Each number is 128 + 24 x the weight over its row's rms, rounded and kept within 0 to 255. Layers, rows and columns count from 0. The size above them is the row's rms in percent of the matrix's.

# layer 3 MLP down (transposed), 768x192, rms 0.1, rows 471-523, columns 64-127
size [ 99  96  79  88 100  79  97 101 102 103  93  98  95 101 105  92 110 101 101  98  99 103  91 100 101  98  90  97 107 102  98 107 109  69  99  84  98  92  91  93  78 103 104  96  94 102  95  98 100  94  96  91  97]
[[141 114 115 147 195 147 128 108 155 119 137 173 126  96 148 155 180 115 139 121 162 145 145 153  75 169 120 107 135 100 144 103 120 141 158 160 153 118  83 158 178 160 118 125 100 183 126 152  84 131 130 150 162  97 127 126 133 102 123  93 130 142 138 155]
 [ 99 182 151 170 101  84 120 148 131 100 101 136 148 115 168 125 114 113 107 116 122 134 134 158 120 129 127 126 162 158 164 103 120  95 169 100  95 121 166 144 131 166 152 154  84  84 136 107 148  94 115 145 101 129 143 100 100 139 116 124 101 119 151 117]
 [126 156 169 103 126 151 155 151 142 156 132 131 150 147 125 111 128 118 155 122  76 130 115 152 118  83 125 144 180 135 133 155 136 114 153  89 127  92 112 153 113 111 117  89 133 115 142 122 126 167 142 148 122 153 183 166 143 120 148 135  89 167 172 171]
 [106 121 129 150 105 133 104  93 140 112 193  99  94 144 109 114 133 122 154  67 112 155 174 113  93 146 168 100 122 177 143 161 109 108 162  98 111 153 112  95 162 155 134 151 123  90 160 149 107 143 112 121 142 131 110 116 145 153 153 144  95 100 100 173]
 [135 119 129 134 116 120  80 123 146 130 140 165 120  91 108 142 157 143 139 115 166 137 130 130 162 123 133  90  83 140 102 128 127  95 120 156 143 171 113 121 125 139 141  85 110 140 112 127 143 109 116 123 141 128 176 167 132 120 144 101  87 139 152 141]
 [147 173 125 168 143 155 179 151 136 118 113 123 153 193 154 130 145 123  78 118 150 162 132 113 157 148 122 119 118 139  88 186 157 165 153 103  90 128 141  69 124 124 101 117 140 156 126 148 110 132 123 126 141 179 170 175 137 133 120 119 103 150 127 145]
 [ 93 111 160 144 129 143 151 190 132 139 133 121 171 133 151 133 187 146  85 130 156 144 132 120  90 108 124 106  84 129 150 164 100 160 151  94 117 148 142 137 133 125  81 117 116 183 131 176 116 101 139 103 162 123 151 130 113  90 119 120 104 140  91 151]
 [137 123 154 128 195 113 148 121 130  87 107 167 149 156 127 108 114 142 164 140 138 109 158 127 105 133 144 121  92  89 103 129 111 123 177  96 168 168 140 112 111 122 146 172 133 171 146 164 144 157 133 121 143 131 107 116 143 129 135  98 136 130 130 151]
 [119  93 110 162 137 160 136 113 150 130 111  87 127 115  69 102 120  99 164 153 105  78 113 134 120 121 119 122 156 111 142 153 145 118 160 141  92  90 129 113 141 129 194  88 117 133 123 106 117 150 181 132 148 117  92  99 101 121 112  99 122 147 105 147]
 [103 158  98 109 113 167 114 124 120 133 114 107  99 129  78 122 129 123 142 131 175 121 108 127  97 137 159 152  95  93 100 108 115 163 150  93 146 140 100 124  59 103  91 144 107 148 129 123 149 124 180 132 120  92 112 182 129  96 126 159 148 109 167 156]
 [180 117 198 130 123 110 152 153 159 143 119 163 164 141 146 134 132 123 129  96 122 137 143 113 135 100 144 129 150 120 116 111 130 157 101 126 123 101 151 128 151  89 140 165 171 116 143 103 149 104 112 123 136 142 134 161 141 143  86 158 121 164 124 144]
 [ 85 132 133  87  98 120 144 103 127 139 113 140 122 161 145 118 126 122 118 138 103 148 152 156 132 141 129 143  88 104 138 135 152 127  52 120 159 126 134 117 139 118 117  99 146 121 147 105 145 121 121 161 109 135 164 153 122 127 102  75 112  74 152 154]
 [139 176 130 122 132 117 168 155 129  89 157 101 109  84 110 135 107 115 124 122 132 153 172 120 118 142 148 123 141 148 105 132 138  80 154 126 130 125 152  93 181 114 163 123 133  85  80 120 128 159  92 117 148 120 192 118 138  76 118 111 113 127 123 149]
 [112  98 150 114  93 139 118 144 169 141  96 115 121 105 149 126 139  87 117 139 118  86 101 100 166 101 134 128  72 133 140  84 119 134 157 154 148  90 117  90 147 145 112 154 125 125 151 130  62 132 141 100 100 122 138 152  92 125 142 113 102 133 130 159]
 [104 104 151 133 120 128  96 110  85 131 194 121  86 116 137  74 141 135  97  83 118 106 108 100 169 132 106 139 125 115 119 149 172 115 117  93  82 106 135 158 129 114 171 103 127 114 118  61  93 177 163 155 103 151  60 108 107 117 112 127 136 128 109 122]
 [142 116 113 128 112 124 117  89  99 102 126 124 155 169 173 146 139  94 120 124 139 137 112 155 120 108 131 115 158  94 138 146 166 100 146 118 161 151 129 151 160 110 156 154 125 153  99 125  84 156  97 103 130 193 129 110 148 128 130 128  82 130 114 122]
 [121 142 140 121  63 153 145 129  91 100 139 116 102 137 104 130 113 167 117 115  85  70 121 142 152 127 104 110 111 124  81 164 122 103 131  84 131  88 156 164 150  83 144 125 115 132 124 149 137 146 146 113 160 122 122 155 124 151 142 149 138  75 136 118]
 [162 115 146 165 114 157  79 112 108  65  97 128 109 140 121 125 142 111  97 166  89 154 147 189 136 114 140 137 125 153 124 119 143 129  98 115 118 100 111 156 127 123 128 125 124 109 114  93 135  88  75 113 169 132 117 105 100 132  81  99 150 118 111  91]
 [136  99 110 147 119 109 146 118 142 141 130 123 133  87 125 137  99 137 117 162 118 137 135 179 135 184 129 125 136 110 167  92  84 156 102 130 120 145 159 151 140 117 133 137 137 151 116 158 192 105 113 166 114  71 151 172 134 101 123 142 129 126 166 142]
 [100 104 125 103 139 190 126 124 102 139 163 113 159  92 151 114 129 115 133  89 123 135 123 146  82  99 115  74 116 145 124 139 134 103 159 102 152 125 144  97 104 139 149 146 105 157 165 135 132 106 144 128 113 153 128 138 152 109 127 122 158  99 109 130]
 [146 173 159 133 126 124 104 120 129 146 132 118 126 141 169  91 106 102 103 152 141 140 146 142 130 128 141 116  99 105 126  90 148  98 121 131 153 140 100 137 103 133 150 143  86 118 180 151  89 125 165 148 133 164 128 154 119 166 107 124 138 144 106  90]
 [129 134 152 126 121 170 114 111  94 142 106 144 114 142 110 135 116 112 100 113 141 130 137 169 142 101  92  94 117 164 125 139 135 116 135 149 158 122 126 160 140 122 141 100 102  97 151 100 142  70 112 123 118 122 161 176 133 132 115 118 117 152 151 164]
 [109 114 149 121 138 145 128  97 113 114 121 116 145 141 110  89 133 100 130 123 117 169 126 127 123  96 138 170  95 162 121 108 149 151 104 106 110  78 156 175 150 156 122 119 113  91 110 108 110 149 137 125 145 123 167 108 117  90 107 120 147  93 131 107]
 [112 111 151 118  99 111 151 143 164 139 107 168 171 163 137 121 169 171 155  71 155 142 145  91 138 110 157 103  85 117 149 128 131 138 125 162 109  99 108 124 143 155 119  91 121  90 112 133 138 134 133 108 123 128 152 158 128  94 119 127 131 162  86 179]
 [157 124 133 129 129 105 171 158 120 126 174 107 114 123 127 150 160 115 161 116 145 170 122 132  91 145 116 147 134 117  70 111 138  97 155 171 124 103 118 142  95  98 153 161 116 123 113 143 102  86  98 133 155  91 157 133 111 121 174 113 154 136 109 143]
 [134 105 160 128  93 125 137 104 143  93 156 146 106 128 117 141 100 132  85  98 114 185 147 103 129  97 138 144  86 145 112 147 139 160 153 139 117 116 106  85 128 112 152 130 129 156 121  98 120  87  73 126  87 110 153 108 143 119 133 144 164 103 140 167]
 [ 92 143  85 156 114 170 107 119 170 115 132 103 106  94  94 136 184 145 152 141 153 133 151  96 131 132 132  88 121 146 174  93 101 103 162 165 104  98  84 143 107 117 117  84 122 145 162 132 122 137 134  63  88 126  86 132 115  85 124 145 116 156 128 115]
 [167 104 112 112 122 144  89 121 118 121 132 123 172 104 155 158 154 126 153 182  89 154 149 123 155  84 126 112 149  89 138 117 167 145 138 124 159  93 153  79  84 119 109 128 118 143  85 169 112 123 132 110 159  90 116 153 139 158 137 171 126 141 181 129]
 [171  88 104 153 156 150 112 133 118 159 124 115 142 112 115 114 142 144 120  77  96 122 145 131 122 159 126 113 126 133 187 136 183 120 151 146 115 102 119 192 135 106 167 126 157 156 155 112 150 138 157 112 156 133 114 162 153  92 131  99 126 136 123 140]
 [139 137 111 159 163  97 134 114 147 116 137 167 126 128 135 136 150 151 114 128 169  92 143  76 132 128 109 134 153 131 119  80 149 146 159 148 121 138 186 105 148 121 136 161 131 144 132 159 136 131 126 127 137 151  76 120 110 111 140 105 121 149 170 185]
 [135 130 161 142 151 128 151 133 134 152 105 101 127 127 143  90 131 149 107 134 117 143 143 121 122 121 124 163 182 168 120 126 147  95 142 142 167 123 146 132  89 132  92 112  95 184  97 138 148 127 138 150 154 118  87  99 120 153 126 124 168 134 126 129]
 [114 128 127 117 136 129 156 145 129 123 159  87  91  99 104 139 132 156 136 142 134 159 149 116 125 176 152 148 112 131  73 126 181 108 132  31  88 149 123 148 121 121 120 111 133 124 117 122 161 150  94 184 113 126 108 124  98 118 148 117 116 180 130  91]
 [173 124 154 175 130 149 122 139  84 106 129 167 141 113 136 107  59 157 106 151 115 135 120 137 156  92 186 135 136 161 122 102 106 108 126 158 148 130 154 123 118 196 110 133 119  93 160 121 109 157 191 142 107  97 131 128 146 173 164 115 114 118 111  91]
 [ 97 135 130 140 111 162 150  95 158 104 121 152 154 156  75 131 143 145 109 129 120 129 110 107  93 101 179  95 146 167 146 122 134 168  96 171 168 114 142 100 168 141 159 149 105  85 126 116 118 145 139 125 150 132 129 121 107 133 151  99 121 122 108 146]
 [132 125 154 136 108 125 115 156 119 114 152 163 102  62 131 126 137 114 134  99  93 142  91 124 131 132 131 119 115  73 146 138 104 133 140 103 139 127 141 151 125 131 119 134  84 119 139 140 134 113 167 139  99 158  92 122 115 120 118 136 143 115 135 173]
 [142 150 125 144 142 107 139 138 111 141 132 143 115 128 130 125 160 111  92 105 101 162 106  96  98 111 114  53 143 129  88 130 130 145 142 111 152 115 102 119 123 109 148 121 130  89 136 142 135 186  98 128 103 168 143 129 136 152 166 127 111 186 103 138]
 [116 134 131 154 137 100  92  84 131  79 195 127 131 150 130 138 111 133 149 103 110 134 169 101 144 108 118  98 149 149 104 135 135 111  99 113  99 126 126  88 129 110 114  89 106 128 111 118 135 181 137 141 115 111 162 115 102 130 145 114 105  67 125 184]
 [126 110 173 155 135 119 148 148 126 133 185 119  89 150  94 143 143 135 150 126 111 144 118 100 140 128  99 178 131 126 158 124 130 108  88 118 113 129 114 125  88 164 106  83 113 176 121 121 125 159 160 170 143 110 149 130 157 121 153  95 150 121 134 112]
 [103 156 124 157 128 151 123 122 131 164 139  86 148 129 134 115 128 132  79 162  65 137 161 117 110 128 145 115 136 117 113 117 137 133 145 170 126 153  84 122 148 130 139 123  72 122 132 155 123 143  84  93  92 113 106  81 117 132 100 138 142 125 110 110]
 [120 149 115 137 110 153 123 143 158 139 178 163  96 125 146 117 125 152 162 118  80 126 109 125 110 138 105 121  94 157 174 166 145 140 126  86 110 130 139 168 135 193 132 149 121  95 111 122 120  89 149 111 124 113 105 139 137 144 109 112 155 146 138 173]
 [124 145 120 136 137 114 140 151 125 107 140 137 122 149 145 142  77 120 114 103  86 121 139 164 116 134  98 175 123 107 126  59 137 125 104 137 112 137 127 139  88 173 135  77 146 131 133 157 155 168 139 106 114 124 139 150 150 161  87 170 149 149 119 125]
 [108 144 107 123 173 147 133 132 113 150 169 142 145 107 142 140 137 164 147 129 100 151 162  98 162 163 145 120 111 106 145 177 144  99 111 129 101  96  92 150  80 109 122 132 184 166 138 100  91 129 128 130 148 125 151 102 113 130 172 125 134 116 103 131]
 [102 146 110 116 124 148 146 125 140 111 122 107 120 136 119 141 116 165 152 112 168  95 163 101  90 136 171 110 154  72 133 134 101 168 119 122 113 115 100 105 143 137  99 147 113 119 151  72 156 129 135 127 126 119 110 127 126 100 129 106 135 141 139  90]
 [142 160  92 101 137  95 157 133 139 139 103 150  70 116 114 125 121 110 149 120 133  82  98 157 145 148 132  98 137  75 164 120 110 126 114 105 154  93 168 122 139 147 117 112 107 108  89 138 117 128  85 150 104 112 160 179 111 118 123  96 128 111 121 148]
 [147 135 155 135 145 137 125 124 150 102 113 109 176 116  80 106 112 152 133 145 125 115 138 101 116  97 120 146 109 149  95 101 122 102  97 143 107 188 145  44 154 143 122 126 100 112 121  98 131  98 134 127 145 120 129 142 106 159 124 152 147 160  88 127]
 [155 142 152 155  94 149 131 137 148  86  94 140 133  86 112 119 138 107 120  90 104 139 161 140 152 157 151  92 126 142 141 148 126 154 125 133 167 107  79 143 106 132 167 111  98 152 132 170 134 120 168 109 171 157 160 129  74 132 113 148 148 140 118 125]
 [126 106 176 117  93  94 141 120 146 176 115 180 123 118 144 132 128 115 132 115 153 114 109 118 109 134 107 128 142  93 119 130 151 122 140 176 130 136 159 106 124 120 103 129 129 133  92 134 125 111 161  91 110 104 102 140 128 141 108 160 109 124 134 114]
 [112 116  97 127 161 157 133  93 157 121 172 137 146 118 130 141 173 112 123 158 106 140  82 120  99 109 100  66 130 154 130 140 158 125 137 132 118 117 132 144 121 112 102 127 126 149 130 177 126 112 126 150 152 140 131 158 114 105  88 125 164 124  98 163]
 [159 166 122 129  96 120 103 119 175 142 158 117 111  99 158  97 121 117 148  86  65 133  96 154  94 143 134 128 118 100 160 130 143 152 126 133 146 123  90 122 137 134 145 118 137 150 146 113 147 103  85  90 187 148 128 110 141  92 177 135 140 121 155  90]
 [130 107 129 154 128 147 151 110 144 103  92 114 168 150 150 144 117 128 134  97  76 156 128 125 105 154 180  98 108 149 116 142 159 113 114 111 104 135 124 120  99 173 137 130 104  74 100 138 118 124 131 115 110 118  84  87 129 161 145 110 132 125 129 149]
 [ 85 125 130 165 171 112 135 133 126 104 143 109 152  96 115 121 162 149 115 142 102 149 130 171 118 153 150 108  67 145 119 114 113 128 100 105 126 137 171 142 117 106 133 142 117 110 109 124  97 137  64 136 138 109 157 130 158 137 142 121 113 109 120 134]
 [ 92 150 133  99 161 113 107 106 150 128 141 140 152 158 147 118 114 113  98 157 173  97  90 135 152  95 129 112 159 197 145 141 144 141 123 116 147 113 110 119 134 142 126 154 102  75 122 136 172  97 137 115 135 126 132 149 112 133 119 144 123 125 135 144]
 [113 138 139 167 145 142 107 169  89 115 145 107 123 152  82 148 141 149  74 129 104 106 137 127 113 125 187 139 127 165 143 134 157 158 125 115 178 142 109  98 139 151 146 111 124 146 120 130  99 129 147 103 142 137 138 177 152 108 113 154 136 117 112 117]]
# layer 3 MLP up, 768x192, rms 0.204, rows 472-523, columns 64-127
size [104  94  94 102  89  99  96  95 101  91  99  96 101  99 103 109  98  99 107  98 105  99 106  99  94  92 103 101 100  96 101 101  85 110  95  95  95  94  96  88  99 101 101 106 102  97 102  94 103 101  98 104]
[[ 92  92 104 121 109 162 123 126 150 148 103 122 117 160 103 158 135 144 152 135 184 124 158 108  86  89 101 150  90 157 125 128 200 114 129  96 121 127 118 112 131 126  92 123 156 169 105 133 136 120 119 108 123 164 113 132 118 118 157 111 134 126 197  96]
 [122 135  93 137 118 111  60 139 121 147 134 136 166 104 119 121 126 197 113 127 146 152 119 137 139 119 114 154 121 135 130 110 101 122 143 136 119 164 133 102 141 124 133 118 129 129 115 140 112 157 121 107  87 139 138 160  92 141 107 148 131 112 109  93]
 [ 83  88 110 129 128 163 107 180  86 138 143 117 100 122 122 104 142 111 132 101 115  76 157 109 120 160 125 163 113 117 102 139 145 132 188 125 122 166 148 142 151 144 131 175  92 120 108 103 137 126 140 171 121 122 153 139 116 160 135 160 131 122 123 152]
 [145 112 171  93  99 122 102 162  94 164 155 163 141 158 141 147 141 105 131 100 176 150  93 124 156 160 114 109 140 118 127 142 116  86 140  76 116 124  96 117 132 144 151 144  83 103  81 119 126 121  82 119 112 155 157 154 135 127 147 106 109 146 115 130]
 [138 108 131 131 146 106  95 133 107 127 137 141 162  85 118 140 114 114 134 109 125 165 140 122 125  94 102  79 140 125 150 135 112 104 146  66 135 101 172 172  96 142 159 108 115  88 161 118 162 137 131 125 133 176 100 131 133 141 106 131 141 133 111 115]
 [133 135 111  79 135 138 102  55 117 116 121 148  98  86 139 134 140 140 117 119 125 103 108 100 172 132  87 105 126 115 132 127  88 116 107 119 120 141 164 145 117 170 150 159 167 140 150 112 121 136 118 122 166 147 185 148 133 139 128 116 134 143  86 107]
 [162 102 124 138  96 145  78  97 157  94 117 150 100 147 103 147 146 144 139 128 143 133 147  79 146 157 121 163 156 183 147 101  75 137  85 156  99 136  83  98 110 112  74 123 121 118 158 123 106  93 126 107 121 116  98 169 121 121 136 148 124 121 129 121]
 [170 143 136 152  90 118 133 121 159 105  99 121 169 157 150 151 173  80 160 166 156 147 166 136 148  89 130 121  80 128 136 135 128 119 132 115 114 130 131 133 132 115 110 125 145 113 134 137 127 146 169 119  78 165 126 145 141 160 141  99 130  92 122 109]
 [158 133  95 147 158 110  88 162 159 124 136 157 103 128 172 124 115  94 140 147 162 143 160 127  70 106 183  90 106 129  88 152 132 116  99  86  88 131 190 124 149 111 129 126 114 159 119 116 105 141  93 118 144 154 131 136 124 150 136 112 115 129 129 101]
 [146 136 167 131  98 129 115 104 149 137 147 120 142 112 112 113 158  89 176 105 143 126  89 139 145 129  91 138 118 139 168 151 138 115 127 153 126 117 107 134 146  99  97 164  87 111  89 146 149 166 132 125 129 139 119 130 125 115  91 139 110 105 130 126]
 [118 104 137 138 168 132 120 124 102 143 101  93 107 145 135 143 120 150 150 117 141  96 131 174 138 104  64 114  72 144 101 154 107 105 137 136  96 109  93  88  93 175  81 152  86  83 122 157 111  84 140 147 137 134 150  86  99 137 112 115 123 102  83 113]
 [148  79 112  84 110 136 125 150 121 128 116 143 154 130 128  89 127 164 153 127  85 119 140  95 142 148 128 115 105 114 123 148 105 139 121 109  99 121  98 163 159 107 129 150  95 152 153  88 149 119 130 153 130 109 198 127 154  93 109  98  85 122 122 120]
 [157 132 131 151 136 170 122  90 124 102 139 108 142 132 129 110 121 200 112 138 159 123 112 167 121 157 144 117 130 142 127 179 139 111 103 125 115 120 100  73 100 108 119 104 172 141 184 151 156 149 130 140 113 141 121 144 164 105 144 151 129 112 132 134]
 [175 130  98 107 128 153  71  96 133 142 201 120 114 132 173 119 122 117  98  87 145 124 155 138 117 118 157 108 105 106  85 116 128 160 128 110 110 129 118 132  80 129 120 138 135 124  86 136  91 121 102 121 118 186 158 101 136 125 162 153 107 148 124 101]
 [142 137 120 113 155 162 142 173 130 140  98 116 135 154 141 104  81 161 141 168  98 103 120 125 135 151 134  95 143 167 140 150  89  98 105 131 109 116 125 103 100 132 162 130 140 137 129 121 110 133 144 126  63 109 107 137 142  92 151 137 150 126 162 126]
 [135 103 125 134 126  81 150 113 141 152 116 111 124 103 114 125 108  96 111 141 160 136 154 119 129 105 170 153 123 107 139 157 102 129 128 164 146 159 170 143 128  98 130  88 105 129 117 139 153 149 127 155  99 128 119 188 123 160 122 139 120 198 140 119]
 [102 119 155 138 109 153 149 160 119 160 170  55 128 188 144  87 140 148 129 127 117 122 125 141 101 137 125 153 138 119 101 103 108 134 171 123 118 131 154 118 133  78 128 128 134 115  96 174 127 149 127 137 121 140  90 105 115 110 161 112 134 129 112 139]
 [130 117 132 171 105 141 130 114 172 105 136 134 105  85 120 135 128 106 146 144 139 139 143 136  87 106 150 158  97 131 135 106 139 106 127 104 149 136 111 138 143 160  81  95  91 115 124 136 106 125 138 103 116 120 123 167 113  69 161 149 157  83 158 144]
 [131 111  96 164 151 102 136  78 107 155  92 117 120 127 143 141 130 129 124 113 129 103 140 154 133 142 127  82 146 173 105 159 107 114 158 141 195 136 126 132 192 112 146 122  80 134  91 108 141  55 124 139 140 104 135 141 107 134 133  72 123 102 152  95]
 [131 102 111 153 101 158 121 163 126 113 142 100  94 131 139 140 135 144 130 149 181 112 157 105  98 137 124 124 139 108 121 114  77 126 176 145 122 153  91 146 145 146 154 121  61 131 115 147 167 165 169 160 139 121 146 124 125 148  89 108 141 136 113 152]
 [143 132  98 174 152 119 115 147 120 128 106 131 139 141 118 150 134 109 132 119 116 157 145 146  87  93 117 121 172  85 115 116 153 140  93 165 123 104 131 148 106 142  89 144 143 162 111 155  70 110 105 143 128 112 132 120 144  84 149 103 161 118 104 128]
 [141  90 117 114 159 153 128 136 109 145 107  97 125 166 118 135 168 136 141 131  84 129 132 121 149 125 109 125 130 144 114  82 139 142 152  92 138 180 150  91 137 107 141 135 110 147  98 127 168 131 162 159 144  76 148 152 132 117 171 143 170 183  97 106]
 [136 118 129 129 156 104  62 114 123 111 131  74  86 132 131  99 120  99 108 168 108 150 120 147 140 143  96 100 150 110 148 112 136  85 102 148 146 137 130 116 130 112 153 134 138 113 146 117 117 143 111  92 117 141  86 145 159 124 160 117 101 115 165 102]
 [118 137 100 154 131 155 105 117 115 154 150 100 155 144  87 129  90 154 130  99 110 150 129 149  96 133 139 116 121 163 106  99 144  77 120 114  94 142 142 112 129 193 112 141 142  80  98 155 126 157 120 125 144 100  80 124 121 149  81 122 156 122 151 134]
 [146 126 159 143 130 125  89 112 135 151  80 138 173 143 126 109  95  99 145 150  89 158 139 145 132 139 123  82 152 121 133 147 149 119 132 179 138 120 119 178 140 123  65 131 136 165 157 113 117 146 103 121 144 117 119 185 102 169 129 132 113 173 143 119]
 [134 150 131 124 110 147 101 123 137  99  92 152  92 109 163 127 135 114 156 119 132 118  89 130 121 130 141 124 106 141  74 134 131  69  99 143  97 130 134  90  88 126 120  99 109 131 130 141  92 107 114 121 147 142  92 116 125  93 121 108 120 112 155 102]
 [124 113 144 142 154 113 119 153 157 148 116 100 138 152 165 135 139 134 147 119 110 136 106 137 104 140  68  97 118 164  90  90 131 156 114  97 138 124 162 166 138 132 126 113 131 175  82 131 112 152 104  94 171 147 108 106 102 127 128 147 138 112 107 103]
 [129 144 129 151 125 144 144  98 134 115 117 121 124 119 117 125 130 144 117 149 137 145 140 147 116 126 160 158 120 120  99 134 118 147 103 117 116 149 125 102 119 163  86 150 134 109 142 133 108 162 133 108 186 141 122 128  80 118 100 133  78 170 150  86]
 [102  93 158 150  95 126 100 142 113 116 138 133 168 100 168  87 113 127 119 106 135 167  86 116 163  78 108 137 139 131 117 133 124 109 148 118 152 120 140 122 164  88 128 149 160 150  74 154 148 107 155 119 104  85  86  82 129 137 147 133 133 159 150 115]
 [110  87 131 124  97 108 113 104 111 137  89 131  88 154  90 133 179  95 100  71 128 145 117 160 148 155 172 132 142 126 133 159 134 152 144 139 184 143 128 108 110 119 130 112 169 107  73 142  95 113 129 176 123 122 133 135 162 142 118 126 143 190 134 146]
 [ 79 180  98 116 127 107 140 111 158 142 130 147 115  96 127 140 133 104  77 142 125 133  98 193 164 108 125 107 127 121 120 152 127 118 136 128 164 158 129 151  92 130  81 139 144 110 133 158 108 139 145 121 147 104 119  67 131  95 150 138 129 140 120 111]
 [163 112 144 114 116 152 113  97 152 129 130 152 176 170 160 122  78 107 118 145 113 167 134 105 101 138 123 143 121 130 144 139  92 120 110 112 111 131 128 137 135 121 109 147 137 149 147 136  75 149 163 111 108 119 118 128 109 128 124 133 109 106 169 114]
 [145 104 129 108 179 101  89 141 131 111 147 150 149 120 162 140 110 124 134 138 115 135 122 123 127 161 100 144 124 141 146 135 134 103 113 112  85 146 148 140  62 105  62 103 134 146 127 146 138 115 128 129 133 132 139 118 131 136 123 133 154 101 127 139]
 [133 144 152 133 131 153 106 121 122 183 166 123 144 142 147 106  82 204 138 128 149 143 127 129 145 136 123 132 142 120 105 155 114 119 110 146 118 104 115 124 136  91 165 154 136 149 149 154 176 135 118 112 150 125 166 122 108 103 165 145 114 123 115 111]
 [136 108 127 111 136 122 111 147 128 136 130 131 138 121 126 121 157 161 137 159 100 130 126 146 115  93 138 129 127 119 150 119 118 136 146 118 104 140 102 157 133 161 122 122 152 144 151 129 155 156 182  88 178 120 146  99 118 174  98 143 124  91  88 101]
 [127 116  94 135 122 120  82 151  93 125 157  89 107 120 162 111 171 123 107 133 136 146 121  83 165 137 142 150 125 166  87 139 129  83 160  80 108 115 152 139 106 115 125 139 163 114 129 118 108 116 117 113 138 145 210 107 125 123 142 134 105  94 100 129]
 [128 128 120 117 100 138  83 141 140  87  65 180 134  63 115 124 129 138 108 142 124 153 124 106  73 146 133 142 113 112 162 170  85 129 152 130 157 113 143 163 186 118 132 134 168 125 117 118 108 106 143 100  98 158 114 142 128 131 102 160 115 130 162 103]
 [148 161 133 148 155 114 108 148 143 119 131 121 132 176 130 104 126  97 126  85 136 110 123 145 139 108  96 108 132 117 155  74 131 160 133 136 130 125 182 130  89 138 103 154 133 141 140 164 114 106 103 119 158 154 145 146 149 113 102 154 116 171  91 146]
 [154 171 117 123 124 167  92 129 141 137 108 173 139 124 104 138 111 144 134 133 130 144 154 134 151 175 136 132 149 106 121 140 148 134 105 157 127 130 180 122  95 119 129 161 126 146 173 117 144 129 133 109 188 129 137 142 143 125 124 107 124 134 128 147]
 [125 124 110 122 153 135 121  97 162 130 151 161 124 119 112 132 127 143 144 135  91 140 124 136 156 131 115 141 147  81 127 122  96 140 123 146 121 138 167 141 157 126 147 139 122 127 153 105 119 124 143 168 127  98 130 130  96 144 112 106  90 103 131 124]
 [139 104 135 142 104 110  90 143 130 127 127 154 109  89 119 141 122  75 107 137 129  90 146 109  95 110 130  80 122 152 125  99 121 113 147 102 131 106 174 172 127 131 122  86 100 102 102 125  95 129 137 124 127 132 139  78 111 123 103 109 114 150 118  80]
 [117 140  86 133 127 112 125  74 117 139 113  92 109  71 126 109 167 150 150 133 159 137 127 117 128 127 118 122 115 166 143 134 144 103 116 103 154 175 174 149  93 129 166 148 138  93 129 121 166 150 124 106 129 109 143 120 130 205 127 194 146 131 119 105]
 [133 157 118  84 134 132  92 126 130 147 113 121 111 125 147 123 160 105 143 105 143 134 145 142 104 106 106 164 105 173 144 118 102  84 112 160 111  92 159 115 117 147 110 149 142 129 118 142 107 105 121 146 147 130 137 156 114 112 145  90 197 110  84  89]
 [181 132 158 101 151 100 154 163 156 107 130 117  97 138 107 141 107 113 139 162 150 185 148 126 131 156 110 152 138 139  94  85  82 132 128 157 135 165 103 159 113 146 150 139 136  98 158 137 100  60 131  77 136  95 108 118 139 172  90 145 101 124  86 142]
 [131 153  97 131 155 140 144 135 133 149  90 136 141 136 132 153 153 172 130 133 112 146 130 199 130 184 164 152  89 125  97 107 103 117 102 144 130 142 102 138 151 129 137 113 114 153 120 114 124 152 145 150 122 130 144 120 129 154 119 139 105 125 152 151]
 [132 141 154 108 148 161  97 129 154  99 149 126  97 124 143 130 155  93 156 171  89 124 126 119 103  91  79 132 143 104 104 147  98 107 105 110  99 134 166 141 116 101 138  84 108 100 105 105 143 166 164 147  90 126 137 133 105 172 126 122 103 137 114 145]
 [124  87 121  97 111 110 151 102 122 170  96 121 135  99 100 114 149 151 128 110 124 141  96 120 144 117 150 137 162 112 120 152 146 131 141 109 124 125  88 120 107 133 108 119 148 148 140 118 159 116 157 102 119 173 148 132 172 137 157 134 165 124 153 160]
 [146 133 123  91  92 160 107 119 110 111  80 146 113 142 127 152 163 145 132  92 167 111 141 142 106 127 145 146  90 165 124 101 173 101 141 148 142 137 150 108 128 171 128  76 150 140 132 155 110 108 155 115 147  83 174 100 136 101 153 117 126  70 133  95]
 [ 94 119 124  97 100 135  82 125 130 165 118 106 105 127 134 127 124 124 160 147  88 148 105  55 150 185 118 143 130 158 133 124 139 158 142 138 101 143 118 146 141 110 147 148 160 127 120 131 139 155 129 145 139 103 180 129 157 109 158 119 177 151 119 138]
 [127 126 157 124 103 113 148  94  56  87 116 123 135 100  88 137 130 162 151  68 142 129 135 147 100 127 116  87 157  96 143 116 166 127 135 173 118 128 109 163 117 118 107 153  95 181 128 132 169 126  83 131 109 112 127 129 163 123 123 110  94  79 143  96]
 [141 119 159 120  91 149 127 113 141 134 130 117 140 154 156 110 115 148 133  99 103 144 111 125  81 127 124 102 114 114 135 153 131 147 187 128  57 151 118 102 143 189 101 133 108 157 151 138 170 110 117 165 118 137 136 120 110 111 124 122 130 162 115 131]
 [165 127 106 117  82 120  87 121 121  96 106 130 170 132 125 113 150  90 145 161 163 146 159 128  91 102 135 164 147 119 104 137 115 103 125  79  94 140 144 101 142 173 142 122 105 142 132  97 161 109 141 135  93 125 148  99  94 133 156 137 149 106 144 144]]